From a checkpoint of a small transformer trained on Wikipedia: 4 heads of 64, a variant of Muon for these matrices.
Each number is 200 + 30 x the weight over its row's rms, rounded and kept within 0 to 999. Layers, rows and columns count from 0. The size before them is the row's rms in percent of the matrix's.

# layer 10 MLP gate, 704x256, rms 0.233, rows 286-322, columns 128-191
096,110,220,222,248,205,145,194,228,174,147,216,198,207,201,203,146,299,215,242,187,206,222,226,254,202,128,169,182,203,208,205,241,208,208,173,224,164,191,200,182,205,238,188,206,193,151,208,187,235,200,189,254,208,184,210,199,159,226,178,176,224,171,243,159
096,200,199,164,232,190,179,215,179,222,197,221,137,183,194,195,181,218,182,227,217,141,193,234,192,296,160,170,190,203,192,185,162,221,214,187,236,175,122,201,170,241,184,144,154,241,200,193,192,198,171,169,189,162,194,163,186,211,201,180,249,166,226,195,265
100,191,189,237,220,181,128,189,181,144,216,244,215,191,211,234,171,199,202,235,232,144,224,179,206,243,192,165,206,281,201,205,203,193,235,231,255,223,229,231,218,178,164,176,204,205,177,194,202,235,205,175,244,198,155,209,239,183,174,211,163,185,180,186,250
100,147,162,230,180,202,144,166,228,234,197,150,206,221,187,166,171,165,192,134,203,170,167,186,132,215,203,196,181,231,224,176,179,196,225,201,191,172,218,170,212,163,193,221,178,222,187,258,210,139,205,149,215,195,194,172,187,215,220,196,174,157,229,142,268
105,231,218,218,167,205,172,186,171,251,214,200,215,210,250,252,169,231,175,234,202,138,184,208,228,190,170,242,175,187,230,211,190,200,193,168,201,222,272,229,198,201,213,199,170,215,181,158,143,189,207,180,234,173,226,189,184,191,194,208,156,205,241,211,139
097,183,192,157,228,162,140,140,200,207,207,211,154,200,229,172,211,192,246,228,199,144,192,158,180,245,235,148,193,183,232,252,199,186,185,214,221,183,170,166,288,218,248,195,195,220,184,158,193,201,159,209,194,255,183,220,207,255,222,178,214,186,171,221,199
104,190,181,194,227,228,172,185,223,243,227,264,211,187,174,237,211,197,170,179,211,220,236,191,170,233,202,175,183,206,199,169,148,209,218,185,227,218,219,195,172,249,176,199,188,132,169,244,161,210,166,155,211,156,216,214,211,229,190,180,183,236,227,234,144
100,208,262,178,169,240,174,143,164,188,179,205,220,210,184,213,187,156,241,209,175,200,221,183,177,194,210,254,196,164,218,210,212,153,136,202,233,206,195,178,200,218,203,172,272,166,207,228,215,206,215,198,181,247,167,218,212,242,189,244,180,212,235,189,210
100,200,223,201,202,206,177,242,184,220,151,163,207,198,195,219,191,131,169,248,236,202,177,244,225,254,180,232,229,239,173,162,249,199,201,192,217,206,173,207,144,210,223,193,208,161,236,199,242,201,204,194,148,195,213,170,200,193,194,182,162,176,223,236,140
105,203,185,152,198,186,161,201,200,206,259,186,190,139,179,206,200,164,172,177,187,179,175,173,180,209,236,180,190,176,217,210,178,192,238,193,210,215,179,241,267,195,180,150,210,221,174,255,205,203,164,180,198,213,166,193,206,198,244,228,195,217,247,180,203
106,246,189,216,178,188,149,255,202,248,183,183,117,205,268,232,146,218,190,152,222,189,207,203,197,162,170,112,232,234,140,194,192,203,230,226,193,234,197,211,185,160,188,208,193,210,187,208,212,216,167,199,209,212,221,175,196,184,242,217,198,161,233,197,143
098,202,197,211,207,162,228,200,218,178,181,186,232,166,166,204,172,187,174,266,227,175,192,164,194,205,224,187,189,229,168,224,237,231,193,191,155,204,146,243,222,197,237,197,216,226,157,135,202,177,215,213,141,206,167,209,178,191,175,194,183,185,146,180,143
101,117,137,271,176,212,196,156,232,202,254,217,192,203,214,246,175,189,243,219,168,208,215,200,244,167,234,230,130,151,214,186,162,262,184,215,199,205,193,183,155,175,139,189,164,191,181,157,135,231,216,226,188,214,193,231,160,165,191,219,190,203,188,179,250
104,224,205,185,181,196,209,185,191,226,198,192,222,187,260,135,186,262,188,200,257,198,205,191,216,172,210,183,129,188,242,187,219,179,150,191,194,233,207,181,201,212,207,195,252,213,209,184,184,174,207,168,145,207,208,218,223,161,231,199,204,226,227,186,190
102,233,213,162,257,227,256,180,209,190,226,174,204,219,213,257,160,223,226,223,210,204,189,202,168,200,155,201,182,217,211,160,202,212,171,216,232,241,177,203,180,247,216,128,209,145,158,148,171,192,213,217,189,180,241,209,201,203,219,141,156,173,247,182,256
097,251,199,125,231,194,193,220,216,266,239,163,254,183,181,164,216,201,193,134,197,189,171,202,187,213,207,244,163,203,160,121,228,182,215,231,181,205,234,241,153,183,196,219,250,218,150,182,255,170,164,167,178,253,245,182,179,175,218,177,183,211,186,167,205
097,156,177,265,193,189,206,186,214,216,190,266,180,183,243,173,235,226,222,155,192,190,199,174,213,222,180,156,166,170,175,185,219,198,184,162,212,245,156,219,193,226,259,233,200,202,202,218,165,189,195,177,225,174,201,171,153,209,203,242,228,219,181,208,264
104,186,222,219,255,196,191,159,203,150,210,231,184,186,196,203,202,209,175,241,196,211,206,195,189,247,260,221,191,193,230,220,235,176,283,222,213,180,169,196,153,224,226,224,198,176,172,269,205,198,202,258,242,156,149,221,209,156,210,165,236,169,164,199,172
099,175,188,236,174,217,196,168,178,143,250,219,180,210,160,195,225,213,217,144,157,202,239,206,242,213,153,204,216,193,206,256,174,180,210,189,230,218,213,173,234,210,256,183,181,201,171,174,195,261,189,153,230,256,185,206,216,173,193,247,166,293,271,173,186
103,149,200,192,184,192,246,212,195,165,198,212,185,187,234,158,165,239,207,201,201,173,241,139,198,199,175,217,228,129,147,197,151,210,111,181,167,254,215,203,203,197,192,184,187,211,213,181,168,204,207,224,192,236,208,249,189,168,178,199,168,187,179,139,209
100,168,206,200,236,160,202,180,257,175,211,185,169,175,239,189,180,170,212,215,133,149,246,225,199,226,208,239,192,213,218,234,192,242,145,199,257,265,187,186,200,187,209,216,218,261,196,203,201,195,138,180,173,177,198,178,224,191,157,204,189,259,205,189,235
105,232,142,172,214,193,245,197,221,178,189,216,118,181,224,224,225,172,196,198,175,204,254,230,226,209,227,116,160,192,215,210,171,244,208,187,197,142,202,241,225,221,242,275,204,184,233,220,212,200,222,222,256,207,226,215,207,156,215,151,161,160,188,171,199
103,205,194,238,245,186,208,161,172,205,235,186,205,180,194,168,182,185,266,187,242,175,191,232,218,220,199,183,231,197,222,174,198,169,156,153,191,204,190,195,177,219,242,209,152,187,182,184,195,208,200,194,267,189,198,186,213,203,231,189,237,198,210,278,179
104,186,188,182,163,136,194,166,173,175,216,232,197,184,171,185,197,142,220,143,183,171,190,265,139,215,192,214,208,193,166,167,192,201,204,228,189,205,204,228,274,183,230,199,164,178,181,157,205,188,193,219,133,202,215,192,230,179,238,235,231,158,209,203,210
101,226,217,217,223,258,255,249,207,214,260,190,145,187,214,209,174,206,181,219,261,190,201,238,201,162,231,223,189,235,191,220,149,227,161,107,228,207,137,201,220,225,175,240,228,252,151,162,239,191,236,174,241,159,178,221,185,181,180,199,243,212,208,220,167
106,219,188,204,180,204,166,209,253,197,231,204,205,174,200,198,218,190,180,263,183,216,208,219,224,191,161,149,148,179,184,158,176,232,189,186,213,170,204,220,191,198,167,193,226,193,170,232,218,175,210,221,229,177,164,239,125,197,207,209,192,243,211,198,216
098,173,225,250,229,188,192,194,189,269,186,255,232,222,248,242,213,195,185,209,183,191,142,145,157,258,149,184,167,199,196,243,145,222,268,231,222,195,179,166,204,244,170,170,224,175,216,202,140,149,174,149,211,255,171,182,188,234,158,233,205,248,210,188,184
098,252,191,201,168,217,214,185,203,177,214,212,179,195,164,167,198,181,267,227,190,177,232,279,182,155,267,224,222,135,196,242,187,192,206,212,215,214,215,200,223,144,195,226,234,145,202,246,208,267,164,163,258,275,167,203,226,197,191,184,197,204,210,216,208
096,185,194,177,220,186,211,183,192,255,239,213,192,209,245,231,193,202,182,121,203,230,161,147,189,223,155,201,207,193,185,199,195,120,210,215,189,233,160,209,249,190,233,135,253,196,207,194,180,240,261,177,199,147,224,244,201,167,265,186,232,198,196,201,184
099,180,205,227,193,222,158,243,265,233,216,185,191,195,189,161,173,211,174,214,172,160,227,206,159,198,215,195,212,205,164,190,186,176,237,201,221,198,156,219,172,149,199,211,218,158,175,240,186,145,154,167,251,129,191,200,227,226,258,197,223,161,135,154,238
104,164,188,180,227,195,176,171,196,199,200,258,193,227,254,196,231,185,211,226,207,206,191,205,198,188,249,233,197,188,215,175,262,237,129,189,207,207,171,167,232,162,168,176,121,238,209,207,197,192,216,189,210,210,194,155,240,175,139,161,206,210,222,172,153
099,193,229,209,184,181,126,221,199,165,161,168,210,220,150,198,217,192,160,218,180,221,204,202,213,192,186,175,146,220,209,183,240,159,202,195,226,220,220,182,141,204,174,211,176,167,177,185,150,203,226,184,216,217,206,181,204,192,180,178,242,226,234,202,193
097,216,161,228,185,148,173,206,223,161,213,195,220,206,207,199,221,131,283,220,206,215,195,217,203,158,219,160,188,186,179,219,212,202,221,225,198,150,190,189,153,213,261,184,264,225,190,199,230,189,160,210,240,166,160,178,210,211,181,191,230,155,182,187,213
096,240,169,173,166,185,190,204,173,197,182,187,188,167,159,233,146,165,244,272,172,194,149,164,217,233,197,217,177,174,151,186,180,206,162,194,156,203,160,186,241,162,201,202,199,205,210,219,140,157,233,211,230,219,161,236,210,174,229,167,244,184,180,186,198
098,163,172,219,235,257,230,202,205,223,145,225,150,243,181,205,157,187,210,203,155,173,190,148,149,274,170,146,210,199,146,220,224,228,211,129,198,173,141,250,200,177,171,261,219,190,216,136,152,188,209,205,161,207,184,224,174,229,206,164,223,215,235,188,206
099,248,176,149,143,231,206,210,193,230,239,205,150,176,181,218,140,249,201,256,218,226,213,148,207,231,216,210,162,211,189,202,163,245,247,244,200,253,161,246,168,195,194,242,154,179,181,201,174,270,194,213,229,261,220,195,188,178,194,193,245,181,214,240,225
105,177,187,228,194,208,136,180,230,169,185,234,238,187,158,222,244,221,191,203,219,223,179,197,231,186,237,188,152,145,219,225,215,201,206,204,246,220,136,228,192,201,186,187,209,225,196,180,199,195,216,218,197,169,195,153,206,215,187,212,189,156,199,209,220
# layer 10 MLP up, 704x256, rms 0.252, rows 286-321, columns 128-191
099,215,180,176,221,155,218,172,183,203,219,180,185,195,245,176,171,148,198,182,197,214,176,217,222,135,222,188,213,199,199,176,200,199,218,200,201,205,210,172,235,217,181,187,181,229,195,193,285,178,203,204,180,205,199,232,175,214,219,177,222,220,216,137,201
098,193,187,185,252,202,201,217,161,180,175,201,209,205,219,169,220,212,172,170,208,183,199,236,211,227,208,216,195,177,164,185,162,183,167,203,179,147,147,203,170,212,202,217,244,175,230,159,186,164,228,155,184,213,179,226,196,194,184,235,208,187,200,190,187
098,191,163,205,217,212,231,132,177,244,231,219,214,196,214,150,190,201,208,205,285,265,210,185,181,250,175,201,197,150,171,221,164,140,184,228,188,210,215,239,218,154,244,278,193,178,199,248,194,164,167,176,161,192,233,215,203,228,230,148,189,210,158,214,205
102,156,163,198,214,195,182,182,171,259,154,189,203,192,185,139,229,169,194,201,249,194,205,140,191,178,234,224,197,161,128,198,230,204,193,207,218,194,129,177,179,186,217,182,213,158,186,188,205,246,204,177,213,213,179,196,168,193,208,248,150,204,182,155,219
101,154,197,190,200,206,206,211,230,208,188,178,212,162,191,188,257,194,223,125,194,149,181,199,185,238,176,201,193,211,193,205,193,183,194,220,159,226,188,183,271,215,201,207,180,191,183,143,215,221,198,193,223,151,148,148,194,195,227,169,195,224,202,202,250
096,168,194,193,197,238,159,202,198,220,192,186,164,180,176,211,184,165,243,173,216,211,240,198,258,184,201,163,173,202,201,280,192,215,197,179,241,210,192,212,154,187,255,218,171,229,170,194,250,192,157,199,229,180,197,154,208,234,211,199,168,215,208,214,212
109,138,185,149,235,202,195,235,147,142,149,122,183,199,189,182,211,256,183,147,186,184,175,213,202,202,199,223,157,202,221,213,195,198,150,235,175,239,223,198,216,202,159,174,210,217,219,153,203,195,200,169,181,214,212,183,196,250,203,260,205,151,226,188,234
105,188,240,262,218,225,183,189,198,160,218,186,218,175,213,215,185,204,193,227,203,218,155,183,199,165,176,214,177,170,164,218,241,210,212,200,195,194,199,152,167,178,268,223,221,171,190,210,239,244,191,201,221,211,225,211,255,206,236,180,189,182,159,191,242
101,196,220,196,204,249,246,165,226,225,241,193,204,216,206,259,200,195,185,165,193,175,184,214,153,127,187,210,147,185,185,237,210,197,158,210,239,211,261,191,228,158,208,184,145,214,191,226,212,213,184,230,212,207,162,219,165,209,211,200,229,200,232,198,186
107,231,221,200,210,149,203,222,208,209,174,201,223,231,194,204,179,192,179,224,232,177,205,188,212,124,208,209,187,200,207,211,208,170,189,167,216,241,177,205,213,164,173,173,131,181,211,232,158,232,166,172,211,262,182,233,202,215,198,209,169,195,216,225,169
107,182,176,192,213,211,200,187,145,200,204,209,241,192,217,199,223,211,242,172,190,220,149,207,214,229,167,231,169,246,247,182,208,171,179,236,185,153,215,186,206,205,212,145,222,245,192,167,204,243,228,211,214,198,170,194,205,273,199,198,165,158,246,233,178
098,231,209,253,174,189,224,180,127,204,194,228,154,254,181,195,196,165,181,150,225,187,176,236,220,206,140,174,207,197,155,252,222,128,239,213,221,172,223,229,225,175,179,146,178,171,201,212,196,199,164,206,182,197,191,178,251,224,179,203,232,206,194,237,245
096,191,197,163,214,156,259,284,180,231,199,195,184,158,159,241,224,226,245,198,203,164,202,199,172,182,179,161,191,219,205,228,220,240,222,260,219,169,259,163,173,210,221,199,241,198,159,200,221,231,220,166,187,203,197,168,205,215,204,175,226,172,182,179,201
106,203,153,192,195,229,246,204,222,208,171,197,260,195,255,237,139,210,211,209,174,217,209,180,229,205,153,210,240,179,228,187,238,180,214,165,139,169,285,213,185,136,185,217,161,189,184,233,197,147,216,215,238,163,199,198,239,179,122,184,180,166,185,179,171
100,239,236,208,145,217,207,231,177,265,242,226,210,145,221,200,226,200,215,237,181,247,136,266,199,153,195,167,238,154,195,212,185,239,165,203,233,194,197,238,193,184,203,209,224,233,206,190,208,161,278,234,190,151,178,221,176,143,168,209,248,185,263,176,251
100,187,247,222,215,216,193,202,141,190,169,200,163,177,216,218,209,228,227,156,219,203,178,216,227,222,185,232,160,246,169,253,220,188,232,175,213,249,184,198,212,199,221,159,186,206,192,215,213,213,198,163,219,204,158,179,219,207,180,205,220,208,192,252,198
094,169,181,149,222,211,161,149,210,161,180,187,162,226,239,207,236,219,187,139,171,224,198,169,160,163,216,212,215,180,209,185,237,225,225,206,192,145,132,176,211,155,260,167,166,242,172,149,251,185,251,192,193,174,227,211,235,174,214,272,219,239,211,181,234
103,166,251,198,221,181,230,194,222,218,190,211,232,242,195,194,214,201,202,171,191,223,220,180,159,172,232,191,151,177,149,180,211,159,253,229,170,191,210,218,191,142,239,217,156,193,237,263,221,198,204,199,229,217,257,228,241,180,207,175,196,183,188,224,200
101,167,224,192,247,218,218,170,215,193,154,138,212,158,179,193,209,231,200,214,159,194,235,176,192,187,224,223,162,236,163,213,162,152,185,207,198,283,186,197,202,210,172,215,165,138,239,180,182,216,149,216,210,187,220,196,209,223,228,190,195,229,191,223,195
100,225,136,189,171,189,234,181,175,226,229,188,186,150,160,178,186,188,167,216,198,206,220,211,170,188,192,235,183,235,183,236,177,202,223,190,182,145,169,228,211,146,161,216,224,211,202,232,189,196,142,265,231,206,178,213,208,183,168,222,173,183,238,192,162
103,245,268,133,195,235,199,244,155,227,219,212,179,205,156,252,224,260,236,181,214,208,229,176,205,202,192,188,169,206,129,193,192,200,232,178,230,168,232,205,173,241,233,159,182,189,194,166,170,223,210,243,184,154,263,169,188,175,199,203,237,117,252,149,131
100,241,164,205,161,169,162,182,168,159,206,254,218,202,264,258,229,200,196,229,174,238,175,201,239,173,229,160,182,205,163,160,190,176,185,148,215,224,185,177,172,203,246,220,191,175,144,218,203,199,187,209,216,192,146,228,196,238,208,137,236,173,175,188,220
102,144,187,168,162,197,227,175,199,168,196,272,137,161,185,210,205,158,232,178,226,244,169,180,219,221,206,197,192,203,190,196,218,134,173,252,214,208,253,180,210,199,143,197,242,183,259,195,194,147,207,299,226,181,230,176,184,213,221,201,224,155,182,215,188
104,206,193,241,236,222,108,200,215,168,202,162,193,195,121,169,182,228,194,153,196,199,169,199,166,210,182,187,174,192,151,201,175,167,237,185,225,230,205,198,186,214,211,208,193,190,149,251,198,166,184,184,187,211,180,219,227,194,188,222,182,144,188,170,194
104,201,134,157,198,219,167,185,171,185,179,192,274,186,176,223,230,210,196,203,233,248,195,209,263,220,129,216,196,213,198,184,248,171,184,220,190,160,202,245,287,214,228,168,169,190,183,163,152,235,215,237,201,175,214,251,197,217,160,231,190,205,162,192,156
098,171,188,167,212,209,219,199,203,210,277,185,184,211,197,224,196,188,191,207,182,216,192,294,232,169,152,188,188,182,201,171,153,201,193,161,264,171,146,244,186,144,164,217,165,206,176,221,197,183,234,162,154,143,202,203,192,188,212,213,217,227,231,167,221
099,208,153,227,151,176,182,173,186,206,177,198,133,204,151,185,148,218,180,187,197,216,211,179,229,199,210,228,237,239,223,204,216,198,216,264,198,214,176,212,218,145,218,170,228,261,192,224,195,178,200,235,191,204,203,211,189,150,210,193,233,218,190,193,212
100,211,184,234,169,162,219,270,231,178,230,196,179,214,141,173,242,164,238,214,261,177,210,164,278,194,214,173,243,148,241,223,221,153,163,222,160,177,195,174,199,182,203,209,200,192,214,234,222,232,153,229,166,181,222,173,202,255,259,211,250,211,162,199,230
097,206,257,166,207,164,174,172,247,169,253,193,189,244,206,214,198,231,187,205,194,193,197,213,216,207,212,185,211,177,227,193,204,224,185,155,197,150,174,228,161,146,197,193,206,180,186,211,193,206,174,203,190,229,218,177,212,195,181,183,201,139,225,163,186
098,223,213,166,191,208,244,187,180,188,172,222,214,237,183,250,187,195,216,220,179,224,171,187,205,230,224,188,211,169,228,159,214,185,227,192,243,171,179,140,212,189,192,178,208,260,194,208,240,209,201,235,194,217,131,256,176,188,193,205,226,225,190,154,186
104,211,223,180,173,193,209,262,192,153,201,162,169,221,133,203,235,207,127,187,261,200,157,222,231,169,245,183,193,221,195,186,222,239,226,199,189,184,190,202,210,236,197,213,231,226,200,198,192,237,213,268,216,173,196,224,217,201,199,240,201,188,205,204,163
099,267,245,243,205,193,223,172,221,210,199,214,184,221,195,149,231,211,177,213,170,248,182,188,190,159,157,215,196,217,181,194,196,164,230,145,214,189,257,196,187,164,238,250,162,173,159,235,172,177,187,184,158,178,195,153,200,199,194,177,241,197,221,233,184
090,196,223,236,213,203,249,205,201,205,194,207,228,199,239,197,218,222,245,173,190,176,222,188,260,166,198,189,246,142,204,258,248,189,188,236,162,183,191,262,210,180,146,240,202,172,237,244,214,209,155,156,234,220,207,188,234,222,208,206,263,187,196,189,208
098,176,190,168,154,183,168,172,225,208,192,192,186,253,173,179,218,212,216,144,229,186,166,226,219,246,148,206,177,195,205,214,190,170,254,212,230,193,257,176,217,151,170,211,168,195,188,191,201,191,208,237,251,214,190,182,192,203,204,215,162,214,232,189,212
095,164,260,223,205,153,172,211,206,148,156,205,198,132,208,283,185,224,182,231,223,208,221,202,227,231,201,239,191,218,135,210,193,191,188,252,200,217,179,242,203,214,190,237,198,192,177,135,166,196,212,196,175,227,155,165,193,171,222,223,166,203,189,221,222
097,223,195,176,231,152,172,212,217,179,116,220,151,151,155,170,245,167,231,231,223,175,217,227,249,205,252,159,227,232,219,264,259,142,226,230,174,201,173,203,224,129,217,264,200,252,163,138,188,214,176,162,177,240,170,191,209,199,199,214,210,165,220,234,160
# layer 10 MLP down (transposed), 704x256, rms 0.0865, rows 286-321, columns 128-191
096,288,198,158,213,167,293,208,204,231,201,194,186,180,177,194,215,207,215,150,221,162,192,242,210,178,240,192,195,180,164,230,228,172,171,182,215,244,189,185,168,224,137,210,173,189,178,190,205,190,234,201,167,165,199,170,183,215,213,163,182,160,246,251,182
104,183,240,231,190,192,197,202,194,200,202,215,162,218,172,252,223,169,164,190,165,207,206,201,231,238,238,202,199,202,189,243,177,213,226,230,164,197,191,204,181,176,231,206,171,215,267,168,180,206,199,189,202,206,173,160,223,176,258,219,205,247,151,196,195
095,209,161,202,235,204,222,209,227,209,224,276,227,147,247,184,244,239,245,214,193,176,187,205,202,230,188,226,139,243,208,182,191,188,165,181,187,224,209,168,213,218,219,169,205,234,201,224,167,209,210,207,206,175,210,134,237,217,215,225,174,165,194,175,183
103,245,175,176,160,211,192,220,177,180,183,154,190,250,182,206,225,232,147,197,276,247,243,203,159,215,186,226,176,198,192,209,192,208,185,197,261,213,182,179,204,216,189,222,245,228,190,238,199,245,225,229,273,194,163,203,194,244,200,248,229,202,193,200,242
101,190,234,237,180,196,250,168,220,160,196,163,253,177,176,203,181,163,177,174,178,145,198,171,209,205,206,187,210,228,224,202,170,203,115,258,183,205,180,202,201,251,171,196,204,187,155,176,189,239,183,207,238,205,179,171,200,191,255,164,179,202,178,122,207
097,203,203,217,219,244,162,167,201,164,147,212,209,207,109,160,209,183,185,222,172,197,245,233,180,167,216,190,210,160,200,151,211,234,151,157,170,218,198,183,222,172,207,219,240,172,227,232,171,223,206,216,205,225,226,165,216,189,216,186,235,252,191,214,185
109,188,212,226,202,229,166,256,237,134,228,209,212,229,255,194,236,198,249,217,185,158,199,146,249,199,177,208,227,167,194,236,197,238,145,182,186,195,213,159,220,167,185,298,179,201,222,215,240,179,236,210,167,196,188,200,195,165,190,170,249,191,241,211,222
104,205,248,253,182,232,199,219,197,173,184,236,203,244,168,211,183,173,250,213,221,242,177,194,191,272,182,200,191,229,245,235,258,184,163,218,148,261,203,215,167,192,177,201,209,190,157,201,209,214,177,191,177,194,208,182,155,195,197,200,209,218,184,208,258
102,206,216,192,200,190,226,181,195,199,245,227,246,203,198,183,195,229,168,215,222,189,161,187,212,149,217,181,254,215,219,189,272,218,237,181,249,153,209,207,211,259,233,212,214,182,171,186,164,185,178,216,182,218,234,225,229,177,259,166,219,211,168,159,184
111,214,225,191,239,239,218,227,198,138,175,201,200,142,180,247,244,151,221,230,264,237,220,215,216,198,182,225,233,240,203,171,182,232,180,242,191,213,240,250,185,226,215,157,187,210,181,195,162,131,182,195,187,157,181,202,207,187,182,191,203,200,226,217,162
106,250,224,175,205,146,214,189,216,216,214,184,180,198,227,172,213,190,219,221,189,252,156,173,226,179,179,214,192,215,210,175,217,169,188,194,174,131,199,180,259,206,145,179,202,163,133,217,208,210,224,178,135,169,206,133,150,173,185,251,266,146,207,201,253
101,182,177,199,171,178,211,168,185,144,160,164,183,148,208,146,201,205,198,162,163,178,168,196,230,168,218,220,205,260,190,209,171,158,172,171,205,207,252,241,241,192,201,225,218,249,221,209,231,200,219,191,162,180,214,226,217,172,189,174,209,211,138,154,226
103,200,213,193,172,176,164,167,177,173,180,156,194,200,207,206,217,197,229,204,149,230,208,171,204,200,201,203,213,204,187,233,264,230,169,196,158,199,211,153,236,218,254,205,212,200,214,240,190,207,249,235,173,235,218,173,196,198,150,240,175,252,272,190,221
106,143,170,170,241,195,197,184,147,176,230,213,160,203,184,221,186,226,166,192,177,192,206,217,221,204,222,197,205,178,170,247,184,164,171,192,244,168,224,193,197,208,212,192,212,177,202,234,220,201,202,153,185,235,175,230,200,181,128,196,206,164,238,179,137
105,226,256,175,181,193,200,188,164,166,205,218,206,204,186,180,196,167,156,208,182,167,199,166,250,196,200,132,216,172,183,239,236,195,210,189,179,158,257,181,170,189,220,221,203,209,242,258,208,200,202,174,222,197,224,221,148,197,179,205,202,175,234,224,191
097,234,207,240,209,221,247,196,201,238,149,190,193,183,181,169,194,237,175,169,229,246,193,227,177,169,148,236,160,261,220,190,202,178,278,213,202,206,216,174,189,150,168,224,231,206,238,193,221,156,191,223,241,199,135,218,206,211,233,160,227,194,223,234,226
099,198,203,221,239,168,191,263,261,179,214,162,199,185,218,196,228,214,154,151,253,157,195,213,213,186,205,205,161,250,200,142,185,167,227,168,206,198,252,258,172,211,165,158,180,156,234,164,186,197,241,170,257,197,208,208,222,197,206,146,203,188,204,169,173
102,218,213,182,175,246,203,196,160,214,216,211,197,213,200,169,206,144,234,152,203,220,172,196,211,170,207,157,198,169,151,143,185,166,150,197,196,231,246,217,141,136,213,184,182,236,220,180,221,147,213,140,224,181,187,208,179,194,225,204,171,205,193,194,240
100,119,189,233,179,182,229,237,167,163,172,192,212,161,207,186,205,220,165,216,185,164,226,233,169,213,193,199,204,221,176,187,204,221,212,152,216,252,194,165,165,191,211,197,162,187,182,229,185,220,190,256,207,211,252,173,208,160,169,236,200,196,237,181,204
101,190,180,220,214,224,190,158,206,168,206,170,233,207,216,173,218,181,195,159,193,174,170,192,187,217,222,215,134,180,221,192,206,204,237,138,181,224,212,221,172,157,205,207,192,205,245,218,187,260,220,153,193,176,161,192,158,192,206,195,215,226,207,197,170
101,196,202,219,184,238,179,189,183,220,230,182,210,251,205,220,190,227,190,217,188,235,199,205,172,195,163,146,193,226,207,207,182,210,253,214,212,201,213,221,159,184,222,236,163,167,208,223,185,186,226,225,211,160,174,228,243,196,233,184,209,257,166,186,195
101,196,106,189,200,208,191,189,195,216,189,156,209,198,224,195,203,153,185,215,215,180,202,205,230,206,189,235,179,167,232,205,210,130,201,208,197,191,192,181,163,150,203,144,190,246,199,209,217,257,164,223,174,243,174,208,194,192,160,199,213,195,190,207,251
101,149,218,199,240,179,179,206,206,231,224,238,187,190,160,193,184,216,189,189,164,240,156,199,187,213,184,188,228,229,156,212,231,163,184,200,214,210,169,223,183,142,206,144,240,234,194,185,184,196,213,215,230,224,233,217,168,227,208,218,219,172,268,153,191
105,184,214,240,174,213,214,189,214,173,223,174,233,181,195,254,177,260,235,195,180,196,159,213,176,177,180,236,205,174,174,135,237,189,269,280,184,227,204,211,226,231,202,197,211,193,249,239,219,215,208,198,159,252,170,170,159,199,245,236,234,215,259,202,283
101,182,214,207,230,245,217,247,187,219,192,218,241,216,180,215,247,179,184,265,206,200,211,185,211,206,232,149,192,190,212,276,220,164,212,171,213,186,199,242,181,187,268,228,187,224,166,137,179,218,264,231,191,233,211,165,245,200,196,186,231,240,238,199,168
085,204,184,221,216,212,176,194,183,221,182,219,223,191,220,189,213,181,204,183,229,190,207,170,175,253,155,147,230,199,247,197,207,153,213,218,194,185,190,210,186,213,256,183,181,195,188,222,222,199,154,211,227,216,172,194,186,210,241,147,191,205,194,226,183
098,236,178,217,212,194,197,184,240,254,240,216,206,235,220,274,251,173,203,237,210,215,174,210,186,204,263,205,201,195,240,206,205,236,147,270,145,169,207,166,233,217,235,200,161,184,205,202,221,137,216,169,179,229,144,163,228,159,176,165,199,196,175,183,198
102,204,182,219,243,149,200,266,233,155,179,205,190,186,248,268,180,163,181,214,235,192,214,211,196,254,194,222,197,179,214,202,190,225,176,219,164,190,193,192,254,179,199,208,224,248,191,268,208,254,217,172,131,188,175,163,222,198,224,204,189,211,174,204,206
098,191,193,178,174,200,243,176,232,232,193,225,197,196,212,221,130,208,228,194,202,238,200,205,216,215,182,225,211,211,231,225,191,172,184,208,190,209,167,233,268,232,139,186,191,222,157,161,175,237,207,235,182,184,177,204,187,143,180,186,199,212,166,179,231
099,208,193,177,181,209,216,228,225,171,223,218,153,209,199,216,223,239,196,181,225,233,191,230,226,223,173,123,237,236,197,253,196,169,180,197,206,187,172,136,178,176,148,153,158,219,116,178,143,196,189,203,198,174,173,226,243,156,239,233,236,233,205,202,144
099,274,173,175,213,147,217,188,184,229,205,175,209,196,210,173,168,225,236,266,173,218,222,210,199,215,172,193,207,189,162,195,229,181,242,127,197,226,213,189,243,156,140,164,236,178,164,183,172,245,225,237,183,189,202,200,233,158,175,184,190,155,182,161,258
103,185,249,191,218,216,134,225,149,199,157,145,216,202,216,196,209,176,234,157,198,215,139,215,174,176,167,191,224,145,183,184,210,215,172,200,241,223,245,238,151,212,236,254,189,194,219,241,177,203,168,204,138,201,229,222,172,171,178,184,196,232,210,195,164
101,179,172,196,207,205,191,204,178,254,169,227,238,184,184,185,241,224,238,211,196,246,179,241,152,195,184,202,189,228,184,263,193,186,235,181,210,197,207,227,147,195,187,214,165,184,203,221,173,171,172,219,156,243,176,194,216,202,206,221,230,166,181,201,212
100,197,204,191,151,236,201,179,224,192,197,256,212,192,189,148,183,217,197,248,269,256,204,195,203,188,171,216,186,183,225,230,190,185,206,150,229,194,248,208,223,198,234,231,212,189,183,179,164,221,234,190,195,217,223,207,268,182,185,254,230,228,192,213,198
095,166,147,162,147,190,170,198,186,182,218,193,203,167,194,169,193,255,176,175,217,216,256,173,187,218,175,166,189,216,233,207,183,235,166,153,223,243,216,183,220,197,156,187,203,218,208,202,199,187,246,158,243,218,174,245,243,241,131,240,205,216,195,219,175
097,197,195,186,203,156,202,193,204,197,161,155,182,204,203,186,223,182,164,166,201,241,236,186,213,161,194,186,184,220,256,225,249,244,182,249,213,172,200,200,240,195,205,235,204,203,180,224,200,223,207,190,196,250,158,221,232,210,194,182,182,162,248,215,135